config = dict(
    d_mlp=320,
    norm='rmsnorm',
    norm_eps=1e-06,
    tie_embeddings=False,
    lr_head=0.00678,
    warmup_steps=0,
    batch_tokens=16384,
    train_tokens=158500000,
    dataset='wikipedia_en',
)
Each number is 50 + 15 x the weight over its row's rms, rounded and kept within 0 to 99. Layers, rows and columns count from 0. The size before them is the row's rms in percent of the matrix's.

# layer 11 MLP down (transposed), 320x128, rms 0.0701, rows 77-95, columns 0-127
096:67 44 67 34 71 40 41 62 42 28 75 60 56 62 78 53 62 72 34 63 58 46 76 32 69 47 43 30 73 41 49 50 50 71 34 35 08 37 61 31 66 41 38 33 40 66 41 51 53 99 43 34 45 48 62 25 71 22 48 29 56 47 54 49 62 74 70 67 50 50 53 45 45 49 36 47 41 50 36 44 27 45 38 61 33 19 49 46 35 60 55 34 42 29 38 46 44 53 41 50 31 44 58 31 13 62 49 35 76 65 56 53 57 43 58 23 31 56 59 34 54 63 65 52 47 65 33 49
099:39 65 76 56 39 61 39 65 55 60 43 32 37 48 54 50 74 54 63 23 49 50 49 70 57 77 55 64 38 28 60 27 45 53 51 67 60 64 67 49 45 46 29 50 50 43 43 80 46 68 32 26 30 60 41 60 29 38 74 40 46 89 72 32 54 76 17 57 41 47 39 45 48 34 48 42 57 27 47 66 61 73 44 37 55 27 49 59 88 34 73 60 54 83 42 55 33 43 51 37 66 67 36 74 34 45 44 23 41 52 45 48 52 78 30 36 46 31 41 45 43 55 36 40 20 55 57 40
100:58 40 42 38 83 46 44 78 57 80 91 57 41 83 70 33 41 41 49 32 43 37 46 47 40 62 57 82 61 52 23 36 43 77 48 58 48 35 64 65 36 66 22 44 62 71 49 73 36 50 64 61 62 40 68 35 46 44 42 43 27 54 60 65 65 48 42 40 77 52 49 64 54 51 57 39 45 42 57 51 61 53 52 70 69 49 21 42 36 46 69 35 49 64 44 59 48 59 51 43 80 42 72 53 40 34 60 25 29 35 43 45 81 45 72 70 58 43 55 73 42 54 32 74 37 55 35 80
101:55 46 16 46 53 47 56 63 63 42 69 32 39 68 54 29 34 35 43 59 49 46 48 36 52 57 56 58 33 57 62 71 43 82 74 29 25 62 47 28 71 69 57 55 63 72 33 51 33 45 63 73 48 33 69 67 71 57 76 43 16 49 63 35 49 68 47 31 41 26 66 55 65 31 51 37 20 44 46 35 39 84 30 52 48 62 53 45 91 54 34 55 40 39 64 61 43 44 51 63 38 68 57 36 51 54 73 47 25 28 46 60 49 21 39 76 43 68 49 40 39 47 49 56 51 71 57 34
100:78 49 57 50 66 44 25 46 66 47 67 30 57 63 43 35 44 61 40 40 51 26 17 41 61 50 48 55 45 38 47 46 44 33 52 74 39 32 63 73 51 43 34 68 32 41 52 31 36 45 48 34 53 72 45 29 44 69 57 61 59 59 66 51 49 70 31 33 45 53 62 23 54 34 63 58 73 51 52 45 62 78 73 22 36 74 71 45 49 73 80 55 51 23 31 28 56 37 50 60 45 71 76 23 48 36 29 55 41 49 41 34 56 47 29 61 63 54 35 55 53 30 68 13 53 18 61 37
103:47 55 55 48 59 76 62 54 53 74 66 55 49 58 72 66 54 56 36 72 69 31 55 84 37 69 45 48 66 67 76 55 72 74 47 86 67 25 59 14 31 55 23 61 62 38 37 33 50 47 45 40 54 46 63 46 61 58 44 59 35 42 57 36 31 39 35 70 64 42 20 51 55 46 71 49 46 39 54 65 41 58 55 52 32 36 29 55 26 41 53 65 75 70 43 73 39 23 50 50 41 46 33 72 71 40 61 69 71 32 43 70 64 47 61 32 64 41 48 15 49 38 32 46 44 33 45 57
090:27 75 58 48 38 36 00 58 37 54 48 59 48 62 53 53 61 40 74 56 57 74 59 58 38 68 60 60 60 55 52 35 52 69 65 30 35 31 51 25 52 41 69 45 55 57 78 60 63 34 51 58 30 53 34 69 52 32 67 38 56 54 59 25 56 20 55 67 41 23 36 18 38 40 65 34 43 65 39 77 55 69 63 55 62 46 42 73 51 44 44 71 56 64 55 62 37 37 62 65 75 65 50 81 50 54 42 41 32 41 55 71 58 51 52 68 43 63 36 61 41 44 73 40 46 68 57 63
103:40 67 29 68 37 62 48 53 59 62 25 74 53 42 16 71 31 46 42 38 27 58 53 37 64 61 78 39 61 79 78 75 38 62 48 35 46 67 24 47 37 37 60 46 69 47 53 71 48 64 43 50 55 30 74 62 63 64 41 52 53 60 46 20 58 60 36 40 33 19 55 56 36 47 26 27 48 48 36 53 59 43 48 70 24 31 41 56 44 51 48 37 20 68 51 52 43 46 67 29 68 39 48 46 61 60 54 34 62 56 47 95 84 42 60 61 33 38 59 69 59 32 48 54 53 63 51 70
099:63 80 89 53 39 79 37 47 64 70 42 66 57 48 40 57 44 26 64 55 54 22 49 67 58 41 45 46 56 49 52 53 33 48 42 31 68 35 66 50 43 53 29 49 58 33 28 32 64 38 53 60 19 69 47 31 42 33 18 55 60 56 44 63 68 65 46 42 46 60 42 81 18 46 27 47 71 66 44 47 44 46 35 29 52 61 56 43 45 48 65 11 59 27 56 50 50 51 54 72 57 82 65 67 52 68 42 64 74 35 47 64 59 27 55 28 44 83 47 30 37 58 59 53 59 72 63 53
108:75 58 28 33 46 66 28 43 44 58 30 53 40 41 61 52 31 41 47 21 42 62 82 61 66 56 58 62 53 57 46 26 64 39 67 55 24 45 46 28 60 43 65 38 43 59 56 74 63 30 51 51 60 37 52 53 47 82 38 62 78 37 41 65 59 63 62 26 64 39 30 68 31 62 67 57 80 35 30 47 64 52 59 77 61 56 40 50 40 19 30 43 20 64 33 48 69 60 63 49 51 43 39 64 50 36 46 47 56 78 28 20 63 40 55 67 43 18 46 55 51 57 64 39 48 38 83 56
090:46 34 21 43 59 65 96 47 52 62 64 50 60 72 52 49 37 48 56 26 42 53 75 66 45 66 50 67 41 66 40 45 53 70 27 42 73 64 94 25 55 32 50 42 58 68 46 30 57 39 72 47 69 54 52 63 36 62 48 28 64 40 73 51 37 47 42 44 37 43 59 53 66 54 49 37 53 48 63 73 52 36 37 52 38 41 35 54 73 45 57 71 52 30 45 46 52 63 44 58 35 46 44 43 57 75 71 52 52 41 66 43 96 55 60 53 56 60 42 91 62 37 56 14 17 64 45 45
102:56 43 47 64 61 43 70 16 50 51 43 37 34 57 56 59 48 40 43 41 79 38 50 36 20 43 77 51 59 70 63 36 65 27 46 46 41 56 52 62 36 47 86 58 32 48 48 64 73 60 78 69 47 33 38 59 50 59 50 44 57 60 46 38 12 53 52 64 50 48 27 29 45 59 66 74 35 34 71 69 67 33 39 47 40 64 51 32 53 86 66 43 72 48 52 48 63 67 48 37 64 49 40 90 44 46 67 42 76 17 45 51 72 43 37 41 76 19 56 41 53 64 55 63 45 35 40 45
103:31 39 65 31 35 37 55 38 40 36 41 14 53 54 45 43 44 26 49 23 47 63 31 50 62 78 66 37 70 63 32 59 43 43 63 52 35 52 48 37 37 48 19 54 73 52 61 72 41 55 62 78 35 77 75 62 73 07 49 42 64 58 36 45 77 49 47 35 33 41 54 34 60 55 32 62 28 60 38 79 20 50 72 59 29 88 29 60 52 40 50 33 25 44 49 72 31 32 61 47 40 46 47 40 43 36 48 53 50 57 45 53 48 60 37 56 62 47 47 18 40 65 61 57 50 44 56 46
098:35 50 67 31 61 45 87 61 69 55 45 33 67 22 59 61 64 79 68 61 36 35 57 50 76 59 52 33 50 43 47 29 54 21 52 66 64 64 79 51 46 57 33 47 50 44 26 59 48 36 37 27 57 73 43 52 53 26 49 41 60 62 62 56 60 64 52 62 55 46 66 75 32 51 26 60 46 41 44 35 57 62 75 30 41 27 56 63 58 22 49 59 52 09 31 41 69 63 66 42 47 49 48 58 65 17 53 65 49 45 46 36 29 41 64 56 13 49 56 44 58 48 14 63 45 37 47 35
108:46 45 58 08 35 40 60 53 49 85 63 49 33 84 38 56 39 72 47 72 58 34 75 62 24 58 23 54 34 60 58 43 44 58 68 44 51 44 50 43 66 56 36 50 37 35 51 64 65 52 48 69 62 26 75 47 61 49 47 71 36 38 69 64 21 53 57 78 53 52 52 68 39 41 40 36 60 53 52 46 66 59 43 56 75 75 48 61 33 51 66 32 57 38 36 46 37 51 32 05 45 34 14 52 17 35 72 55 66 57 66 37 62 38 53 38 36 57 33 69 46 65 38 53 52 48 61 44
100:49 36 69 37 77 75 31 58 34 49 50 64 53 52 55 41 43 66 58 25 44 59 57 54 41 53 52 32 46 27 82 40 21 62 58 44 23 42 86 27 77 64 43 46 44 69 37 54 28 58 45 69 58 35 47 37 69 73 72 49 74 58 30 22 20 39 62 53 71 53 41 58 37 28 45 48 40 26 60 48 48 29 42 63 67 27 39 68 39 59 25 53 54 56 52 41 47 68 56 54 47 44 56 56 46 29 57 71 58 51 40 66 70 72 49 55 33 60 57 34 69 35 45 47 33 47 40 95
096:35 51 62 65 52 43 16 60 28 40 41 60 43 40 44 21 32 52 55 70 49 43 64 36 34 50 46 69 09 55 22 36 38 70 50 25 49 43 52 37 48 41 28 50 23 52 20 42 40 24 49 40 20 51 33 72 17 70 61 33 44 39 52 67 49 55 31 22 61 51 17 53 67 58 58 32 55 63 56 50 46 60 59 46 51 30 34 38 19 38 23 46 29 42 54 56 62 51 50 79 47 58 42 58 73 30 58 43 51 30 62 25 48 60 53 57 39 68 40 41 57 44 78 46 45 45 42 50
103:63 53 49 63 49 57 99 77 61 72 71 58 70 59 59 64 61 56 49 35 25 43 42 51 61 55 32 72 47 64 62 22 34 50 70 56 55 73 62 47 51 34 53 41 33 58 26 68 63 54 62 55 61 52 52 48 58 46 56 43 35 67 48 19 47 57 40 49 66 74 53 55 38 22 57 55 74 56 66 59 70 78 66 57 57 35 50 63 54 70 66 41 34 44 42 16 31 63 50 88 71 29 59 57 60 41 88 45 29 52 39 61 55 61 49 63 51 58 36 50 56 59 55 37 70 30 41 48
104:67 38 46 17 43 35 96 30 48 71 66 42 55 59 31 57 46 61 22 40 68 37 49 51 41 34 54 48 55 70 48 69 32 64 77 45 48 72 60 45 54 45 53 43 68 63 47 57 46 77 55 48 46 55 61 57 47 48 50 57 55 45 55 29 94 78 53 24 48 29 54 29 39 38 46 50 58 65 90 41 25 59 36 58 61 53 39 59 78 57 32 41 35 33 38 44 31 78 70 69 45 56 59 70 71 50 31 63 41 42 50 45 68 43 36 40 55 66 39 52 31 33 18 43 43 34 39 48
# layer 11 MLP gate, 320x128, rms 0.174, rows 78-95, columns 0-127
094:48 56 55 69 61 76 39 71 84 31 19 45 32 51 11 64 50 52 45 68 37 54 31 53 41 25 49 58 49 37 47 54 56 81 58 29 67 41 51 57 44 47 38 37 55 32 28 54 44 47 37 72 61 62 40 61 56 51 28 29 58 26 74 29 75 53 76 60 37 50 68 55 31 40 46 68 46 42 49 58 51 23 45 43 46 49 23 83 60 58 59 66 65 67 46 32 61 58 47 46 39 42 71 71 47 54 59 41 76 70 51 33 62 58 67 49 50 23 42 74 41 24 58 66 44 46 35 22
104:81 38 37 44 32 40 44 64 54 72 37 78 48 46 49 65 46 92 55 59 89 59 65 64 35 62 31 27 36 52 64 36 48 49 40 66 89 62 28 55 54 39 18 60 65 33 82 44 49 60 50 63 42 55 55 55 57 50 22 41 30 55 66 50 39 70 58 67 35 55 42 35 49 52 86 58 56 44 40 49 44 54 67 33 49 16 42 43 55 34 47 49 50 36 46 63 74 49 73 52 54 58 46 45 57 66 46 44 41 49 33 77 84 45 43 42 42 24 58 31 35 36 40 41 46 51 43 26
102:75 71 60 73 26 52 41 37 47 54 56 36 58 54 63 44 42 58 52 66 44 47 57 41 53 44 23 62 53 50 40 50 43 40 38 41 52 76 49 48 55 63 53 39 54 37 63 30 24 44 21 57 56 71 56 31 79 27 73 36 66 50 30 78 44 56 42 70 73 35 28 64 22 47 63 47 18 81 54 42 52 62 69 45 44 84 61 28 78 66 46 47 30 51 74 40 43 40 46 42 83 50 52 24 19 68 59 30 44 26 47 44 52 60 66 49 53 76 74 44 55 42 64 46 41 50 53 44
100:89 59 60 61 50 40 44 18 48 78 41 77 52 39 31 51 73 70 60 58 39 65 65 39 51 59 61 24 51 49 40 31 65 55 60 32 48 30 16 49 51 35 39 49 37 75 29 43 26 58 40 50 99 61 52 47 50 07 50 45 74 45 42 33 53 46 60 30 75 73 57 65 44 25 27 41 37 57 47 76 62 39 38 69 47 52 25 61 52 63 75 38 59 45 58 59 53 56 53 41 40 73 55 51 65 41 47 60 68 31 41 26 63 34 51 57 57 58 39 49 48 44 41 50 52 51 70 54
103:71 38 45 52 43 49 11 69 60 65 63 46 48 64 56 52 43 65 65 74 62 66 39 51 68 45 46 67 42 65 53 68 48 56 55 11 51 39 25 82 49 64 47 64 42 58 00 56 49 59 52 53 26 66 27 54 59 65 56 78 58 21 50 35 56 68 73 28 44 49 38 59 65 69 69 45 55 42 44 31 66 63 65 25 54 34 51 48 66 67 61 55 53 53 45 58 69 44 57 51 59 48 46 30 37 64 45 44 72 41 60 25 15 55 62 57 35 53 57 75 24 54 62 56 28 68 57 53
095:34 54 63 49 70 38 57 39 43 66 36 70 18 43 33 57 44 49 55 40 62 34 64 18 59 46 41 48 73 60 32 59 25 17 52 36 53 25 18 42 51 67 71 72 55 57 37 62 45 54 28 42 72 55 62 52 54 36 67 54 48 42 66 49 58 32 60 66 54 47 52 36 68 34 87 68 38 35 56 46 53 22 46 27 42 59 72 84 40 52 12 53 70 62 45 33 39 67 63 56 55 69 56 60 39 32 63 47 54 57 57 63 49 78 47 54 38 61 53 39 39 32 56 73 41 55 66 88
102:67 49 49 46 43 79 48 72 47 31 51 47 44 50 68 26 64 60 34 51 36 47 48 53 55 55 27 62 42 60 31 46 50 38 33 53 70 73 42 71 23 61 59 50 39 36 46 63 32 47 40 57 60 18 39 77 36 28 66 59 52 63 53 24 54 73 47 24 43 40 28 25 33 69 52 30 47 46 44 35 41 55 73 57 01 38 62 62 50 64 45 61 51 80 69 53 41 50 45 54 42 57 32 64 45 55 38 72 39 47 50 34 45 63 69 25 55 37 25 46 45 28 62 55 41 96 30 54
111:47 46 81 21 54 54 32 54 35 67 73 52 50 74 29 58 67 36 28 55 43 65 58 62 71 11 54 78 48 44 42 38 55 67 68 52 45 53 44 54 52 58 42 26 46 78 64 55 45 50 63 62 27 26 58 35 49 28 47 44 32 53 76 44 36 75 51 34 66 41 26 32 45 37 50 42 42 79 64 88 41 46 55 73 53 46 61 70 39 28 67 32 43 56 60 34 69 58 64 49 61 06 61 41 37 77 65 50 34 49 49 48 33 62 55 57 62 45 47 59 50 62 67 56 64 59 53 30
103:38 70 56 25 47 45 31 20 45 29 67 24 35 69 48 54 51 51 55 29 69 66 55 57 43 34 21 65 36 38 23 58 55 54 75 48 42 58 50 37 71 53 59 65 58 79 81 38 45 11 36 63 61 61 43 38 56 62 42 57 55 61 49 59 56 41 82 68 70 43 66 39 57 46 45 32 54 43 65 32 41 50 78 15 30 49 71 68 71 42 42 58 51 61 49 42 72 33 45 21 64 35 60 44 30 45 48 48 48 74 84 51 42 77 47 41 55 45 66 31 53 47 54 55 64 51 60 69
099:44 41 54 25 40 50 42 55 75 49 32 54 41 57 53 47 51 59 34 70 63 51 37 62 68 64 25 77 72 64 85 47 50 41 33 49 59 40 35 77 46 60 31 64 55 54 52 16 45 50 46 34 49 53 51 32 58 48 51 29 31 53 52 62 22 39 56 52 91 75 38 42 42 11 66 50 71 52 55 44 39 33 58 46 57 31 67 77 31 56 73 48 43 33 67 48 44 66 56 68 62 72 34 45 52 19 26 37 39 41 53 41 34 18 76 48 57 14 44 47 41 51 62 66 62 51 52 52
100:41 46 56 51 54 48 63 39 66 18 56 82 51 62 48 29 62 45 47 64 60 69 46 43 19 76 33 64 49 23 64 44 54 42 32 68 57 47 31 62 57 77 52 53 36 50 70 33 70 46 68 45 37 44 75 62 89 17 50 57 38 69 46 68 53 77 35 53 60 87 53 34 34 37 35 74 49 50 60 50 40 52 51 46 57 65 75 41 56 53 61 57 67 45 66 53 49 52 54 60 52 68 23 59 36 43 36 52 58 39 62 32 50 64 76 33 68 47 65 60 62 47 91 45 43 48 14 54
100:51 35 67 33 53 30 30 52 55 58 50 58 62 57 49 34 45 46 56 41 47 64 34 41 30 93 49 47 37 59 21 37 89 56 32 34 65 53 42 57 47 67 56 49 71 64 47 60 83 58 60 55 37 28 34 60 68 24 59 52 20 55 41 58 30 40 58 44 42 60 46 75 47 31 49 43 22 61 59 70 54 47 78 51 57 51 39 72 51 52 40 57 35 78 79 61 51 65 69 62 74 57 55 54 53 58 64 77 49 56 54 45 66 24 48 56 30 51 20 32 63 78 41 58 53 59 40 84
103:38 55 56 50 44 51 62 59 59 66 44 56 59 09 57 54 29 43 56 74 55 89 47 52 32 58 60 52 36 21 56 42 31 63 47 42 49 47 67 35 58 57 70 56 39 49 39 48 62 67 93 27 33 54 73 45 35 55 57 40 30 66 58 50 28 78 27 59 48 52 74 57 55 15 59 45 50 36 29 32 82 54 73 46 45 27 33 70 32 41 52 55 50 52 57 60 64 33 57 33 31 30 51 77 48 43 30 42 54 29 59 49 63 54 71 74 37 57 50 42 71 69 54 60 55 24 67 43
101:49 55 56 23 61 56 45 24 70 56 30 47 47 58 54 72 30 56 56 63 42 65 49 45 45 65 54 67 46 41 34 79 84 78 55 38 46 62 51 47 56 57 48 68 44 81 56 44 64 51 58 38 51 45 28 43 35 85 53 34 42 64 30 69 48 35 57 48 28 56 38 68 64 69 49 48 44 40 19 49 59 60 73 28 44 72 48 50 20 46 24 51 69 44 58 33 49 56 49 44 51 54 64 66 42 33 40 59 44 32 42 19 54 19 24 28 73 38 72 46 67 38 66 65 69 84 35 40
096:53 74 46 60 49 65 46 37 47 49 39 51 56 34 21 51 39 62 70 54 52 66 21 45 68 38 38 39 77 67 54 73 43 33 44 56 48 05 32 51 43 49 59 55 19 57 67 38 62 69 46 52 52 67 64 64 55 60 61 34 66 56 49 50 06 52 56 67 67 34 26 33 70 68 43 54 67 38 24 57 69 34 51 64 40 67 73 69 39 45 41 60 39 59 83 62 64 59 39 38 58 69 54 44 49 50 52 58 64 46 27 50 06 64 60 36 58 49 54 63 55 18 48 54 58 61 23 54
097:72 29 43 16 36 54 79 50 41 44 49 45 44 53 56 53 34 52 47 49 57 52 40 65 34 32 55 52 41 28 59 10 87 54 56 25 74 25 63 69 37 66 71 39 50 49 54 65 46 63 61 74 65 34 48 41 73 61 70 60 45 22 27 50 44 54 57 46 73 45 74 83 49 35 63 74 47 38 33 61 43 38 66 65 65 56 30 60 59 45 84 61 37 46 46 31 54 77 54 51 58 36 71 28 51 54 44 57 51 49 66 21 44 58 44 34 57 45 49 65 42 25 56 49 39 79 36 53
101:49 76 69 40 49 55 19 26 51 39 59 55 41 62 44 57 21 42 40 75 43 38 39 50 41 70 40 58 57 74 35 55 50 36 49 40 54 56 37 56 61 66 39 55 41 56 17 23 59 55 44 23 46 64 23 31 57 46 39 44 34 56 40 52 42 35 61 67 45 72 38 40 71 89 42 52 46 41 13 31 43 39 45 55 41 47 50 52 59 68 39 48 39 59 50 44 41 29 33 89 74 46 37 42 44 67 37 82 49 34 59 11 37 58 31 48 49 39 59 44 25 27 64 31 62 71 52 46
102:52 85 34 58 41 52 53 42 63 58 61 38 41 67 24 51 52 41 47 59 43 55 47 40 48 46 30 61 52 77 62 33 50 49 86 34 48 71 63 42 71 57 65 54 42 64 60 28 60 36 55 55 36 43 52 22 40 67 20 48 37 59 70 41 77 71 41 35 21 58 34 45 27 40 55 50 46 58 39 37 46 27 76 24 35 59 58 46 45 51 43 31 33 38 51 12 46 31 43 82 66 79 49 40 28 54 45 58 66 31 51 53 64 44 68 65 33 51 48 57 56 30 28 67 68 59 68 18
# layer 11 MLP up, 320x128, rms 0.184, rows 78-95, columns 0-127
099:47 41 20 59 77 45 55 80 69 48 47 38 51 36 44 46 69 35 42 51 59 25 09 46 64 65 57 38 34 59 23 47 45 76 75 93 44 79 73 27 59 97 42 42 57 45 59 51 62 53 28 67 45 57 24 40 75 57 60 42 75 48 43 37 65 33 69 63 45 42 63 33 41 43 54 86 65 58 49 57 59 54 53 39 80 62 62 43 56 53 25 38 48 30 66 37 50 61 53 62 62 51 45 47 35 34 45 49 75 51 44 44 47 32 54 51 37 44 52 45 47 45 32 55 45 41 46 40
104:61 41 52 64 71 57 77 50 61 65 63 57 28 59 45 33 45 53 30 40 25 52 52 45 56 35 69 56 47 62 71 69 48 74 46 69 58 30 57 66 28 75 40 46 43 40 55 36 48 60 50 52 45 45 54 01 62 39 68 36 57 69 35 76 52 40 38 17 51 54 42 80 43 61 70 48 53 59 58 37 32 51 66 49 57 44 61 22 47 44 55 36 45 31 67 57 66 49 51 54 48 18 37 40 39 39 28 41 22 84 55 27 48 59 48 73 29 43 35 41 55 40 57 21 74 17 63 61
102:51 45 31 46 72 44 64 53 65 49 57 87 30 46 37 57 39 67 55 53 32 33 56 73 62 54 26 34 45 33 56 66 45 74 43 64 54 56 65 35 27 61 65 52 52 70 69 47 43 62 22 35 61 09 64 55 90 29 35 52 29 59 64 34 23 40 42 74 84 29 58 33 54 43 67 69 40 70 61 61 43 43 34 55 51 25 59 37 55 68 38 49 38 61 58 46 52 49 57 42 54 77 55 60 54 53 71 70 43 44 74 78 72 63 48 43 51 64 48 31 54 60 44 35 64 54 31 40
099:72 53 58 69 66 47 28 54 59 59 36 65 63 69 43 62 53 59 38 60 50 54 26 40 32 33 48 36 52 50 64 42 46 39 61 60 28 68 37 33 61 53 65 36 59 21 43 39 39 24 46 41 65 46 45 23 40 62 61 59 23 45 58 43 37 61 28 72 36 42 41 58 43 48 56 51 57 51 69 67 42 34 66 76 15 30 53 46 83 28 67 23 55 36 64 74 80 59 55 49 44 37 80 55 89 49 55 55 67 76 72 64 68 71 46 53 39 72 48 44 34 39 63 30 37 58 66 46
101:49 29 47 43 45 71 30 56 26 45 62 47 62 43 73 33 49 59 37 73 47 67 53 55 47 70 64 59 52 69 32 55 68 51 46 53 42 82 35 50 57 55 73 80 92 65 66 47 56 31 56 56 39 83 73 46 57 62 71 50 57 69 64 44 37 13 49 34 45 47 36 57 55 52 48 37 53 59 52 79 49 38 53 17 28 24 38 50 73 71 39 48 44 33 63 31 52 50 38 70 38 28 39 21 50 60 69 47 45 61 58 38 41 60 55 33 76 44 57 25 45 42 31 37 51 53 29 74
092:57 57 36 55 49 41 66 41 69 43 28 28 34 71 51 33 28 30 34 37 66 44 49 50 63 31 39 23 36 28 70 62 70 36 51 67 60 32 37 39 25 45 72 38 82 40 58 55 68 55 67 64 32 50 66 83 57 50 47 55 99 53 61 24 42 71 59 59 59 55 57 48 72 44 54 52 66 41 58 71 41 43 64 60 50 59 61 55 51 46 61 51 57 29 50 59 31 72 27 37 56 45 41 46 31 28 49 57 34 59 43 67 50 66 68 45 49 15 51 23 67 45 71 51 45 20 40 59
107:44 45 43 57 68 52 47 52 41 54 32 50 42 62 43 59 70 30 65 65 51 56 38 37 52 78 63 33 56 56 42 54 56 75 34 50 42 49 70 47 69 48 69 56 29 62 60 68 51 38 54 40 26 44 51 65 34 64 61 12 31 45 07 53 47 32 65 55 52 35 91 51 40 52 22 25 47 83 84 50 00 53 41 53 54 30 44 61 49 59 33 64 60 39 46 58 23 42 49 61 56 33 45 52 56 67 71 54 60 48 53 45 54 36 37 56 50 31 31 50 61 64 62 56 10 53 54 39
102:53 84 71 39 48 48 43 23 48 63 15 56 52 58 46 46 38 52 61 60 54 58 51 43 16 57 35 38 31 29 33 51 35 56 89 49 52 62 36 41 61 56 37 43 83 44 69 43 46 69 61 38 28 21 26 72 69 45 37 46 73 48 66 49 32 35 51 52 67 36 39 49 48 48 44 22 57 37 29 43 16 69 45 53 74 41 43 50 58 28 25 54 57 89 60 46 42 28 42 45 36 61 39 45 37 64 57 29 48 46 57 58 24 48 25 62 38 41 61 31 47 41 38 41 73 62 53 44
105:56 43 42 58 83 38 39 30 27 14 80 58 48 72 37 33 38 41 47 41 45 43 42 33 40 51 60 47 44 52 28 38 47 43 48 58 70 66 50 51 56 60 54 36 42 69 50 30 35 22 54 47 49 63 57 76 59 62 39 62 41 77 47 50 49 36 54 37 63 37 68 63 57 76 42 29 55 45 68 73 18 66 69 51 25 70 54 41 44 52 65 66 17 32 35 33 53 41 40 63 55 33 33 29 70 26 60 59 35 42 53 55 77 59 49 49 74 74 52 76 61 78 65 71 67 43 49 65
095:52 48 44 48 60 97 73 51 56 77 49 20 57 59 42 36 38 73 38 46 53 27 38 44 55 55 32 56 70 50 50 75 62 27 34 29 68 51 54 48 36 58 77 42 50 44 46 49 55 71 52 56 22 50 47 21 74 16 55 42 32 32 60 48 20 62 49 57 43 65 24 38 59 48 63 56 60 53 41 61 64 54 37 48 59 27 40 59 52 57 53 30 52 41 59 52 61 49 25 44 50 58 48 63 56 29 23 27 28 64 47 57 44 59 76 45 43 06 56 52 15 51 65 64 32 62 70 39
105:37 50 47 75 39 42 48 34 47 44 42 74 17 52 33 46 78 65 55 56 55 53 68 70 25 30 46 50 64 39 55 51 43 41 11 66 46 56 64 37 50 60 59 12 57 54 24 47 48 49 59 74 35 60 28 76 77 60 64 76 57 41 56 54 34 65 69 45 67 58 60 63 23 53 62 83 53 38 30 59 41 53 45 55 44 57 57 51 34 56 51 20 58 52 46 41 20 31 79 32 28 59 41 69 44 45 52 60 57 46 41 56 29 52 29 38 57 41 54 55 00 47 54 44 47 51 51 66
097:56 53 84 50 44 47 25 77 46 59 63 55 45 53 37 57 16 52 62 47 50 38 80 63 14 22 43 35 34 56 45 51 68 59 32 37 42 58 36 63 55 24 63 37 68 38 58 29 43 35 42 38 72 45 70 52 50 66 71 36 08 57 54 31 62 23 53 49 14 24 36 59 72 43 52 42 39 58 55 64 53 58 74 65 44 24 55 56 79 71 39 64 55 61 53 60 25 48 51 62 39 71 45 45 57 41 36 33 49 56 52 40 68 63 51 51 39 80 38 54 59 47 38 70 57 65 45 54
098:34 49 39 70 49 34 56 73 40 48 66 78 50 85 53 53 36 24 60 52 72 57 75 89 52 48 40 33 43 78 82 54 40 44 52 43 48 49 58 62 33 50 47 64 44 30 62 42 72 49 55 38 34 41 78 38 62 35 47 37 50 60 60 44 73 56 28 72 22 58 17 43 58 50 41 47 44 64 50 40 20 55 45 41 63 57 41 61 60 67 69 24 35 36 73 54 56 54 31 57 81 60 79 45 61 24 61 37 71 50 49 44 39 46 67 14 52 46 59 68 51 34 62 62 55 64 47 51
106:63 28 39 90 43 32 47 18 53 46 74 69 32 26 50 46 34 45 52 46 71 43 66 42 51 48 39 33 75 54 33 41 63 35 21 54 59 35 55 32 58 61 62 49 54 32 90 75 37 46 53 45 57 60 33 42 50 22 48 50 43 46 82 51 41 77 66 39 44 65 68 39 58 60 51 46 65 49 46 57 58 48 46 55 52 48 62 47 34 57 50 40 51 72 36 56 46 70 38 48 52 39 58 50 36 38 65 25 60 35 17 81 30 61 68 34 49 58 67 38 58 66 41 96 74 51 71 56
101:37 17 20 57 62 48 70 63 61 45 72 45 57 43 19 46 39 45 50 55 69 61 23 21 55 42 39 60 58 58 56 68 73 58 52 48 60 83 50 54 50 51 34 31 51 38 31 54 85 61 41 35 38 68 70 79 59 32 33 65 52 61 33 44 68 68 49 58 65 49 67 45 55 69 44 26 74 42 38 95 79 67 37 59 56 68 47 54 46 57 41 68 42 48 26 53 42 49 60 41 57 48 55 60 42 33 65 62 62 45 47 49 35 24 60 41 71 70 47 37 56 80 64 37 35 46 72 38
093:45 66 22 78 17 29 69 43 37 83 57 48 48 40 41 41 70 45 34 66 52 48 34 32 68 11 44 28 62 28 32 50 57 54 45 56 44 45 35 54 75 68 58 47 65 09 46 46 38 13 59 82 94 30 36 31 63 53 79 56 36 57 50 63 54 55 59 48 53 66 68 51 54 51 60 53 59 41 39 64 47 62 42 47 59 63 44 54 63 31 46 51 47 69 42 53 61 73 62 62 44 42 65 34 56 52 27 52 53 65 28 67 50 43 18 49 48 44 48 25 38 39 38 65 53 56 55 50
099:82 42 38 22 57 53 50 62 43 52 62 59 62 41 77 61 75 51 64 42 84 45 36 61 37 36 63 50 68 78 55 58 48 69 68 45 52 55 40 56 37 58 75 52 57 54 34 70 51 45 26 27 50 50 67 56 19 30 58 62 68 17 51 47 50 51 61 42 58 51 66 59 29 24 55 58 68 74 71 60 42 45 35 52 48 78 11 40 45 23 36 37 40 44 20 30 67 47 57 27 47 39 75 66 68 50 54 29 70 53 55 66 38 53 47 31 41 58 45 47 30 49 51 81 39 58 53 62
106:63 45 67 43 54 63 72 60 59 72 53 18 46 41 63 53 39 46 23 32 55 43 66 51 84 37 53 28 58 55 69 55 33 41 40 58 41 20 57 19 57 22 66 61 34 50 67 54 60 42 48 46 47 85 65 57 70 41 34 42 49 41 53 51 48 51 20 56 56 37 34 33 43 48 20 63 35 67 60 40 60 47 49 13 29 45 59 58 41 68 50 40 35 67 62 32 32 38 79 40 42 50 49 47 56 83 71 68 73 68 24 50 45 27 49 32 57 76 60 51 30 44 50 33 60 39 51 64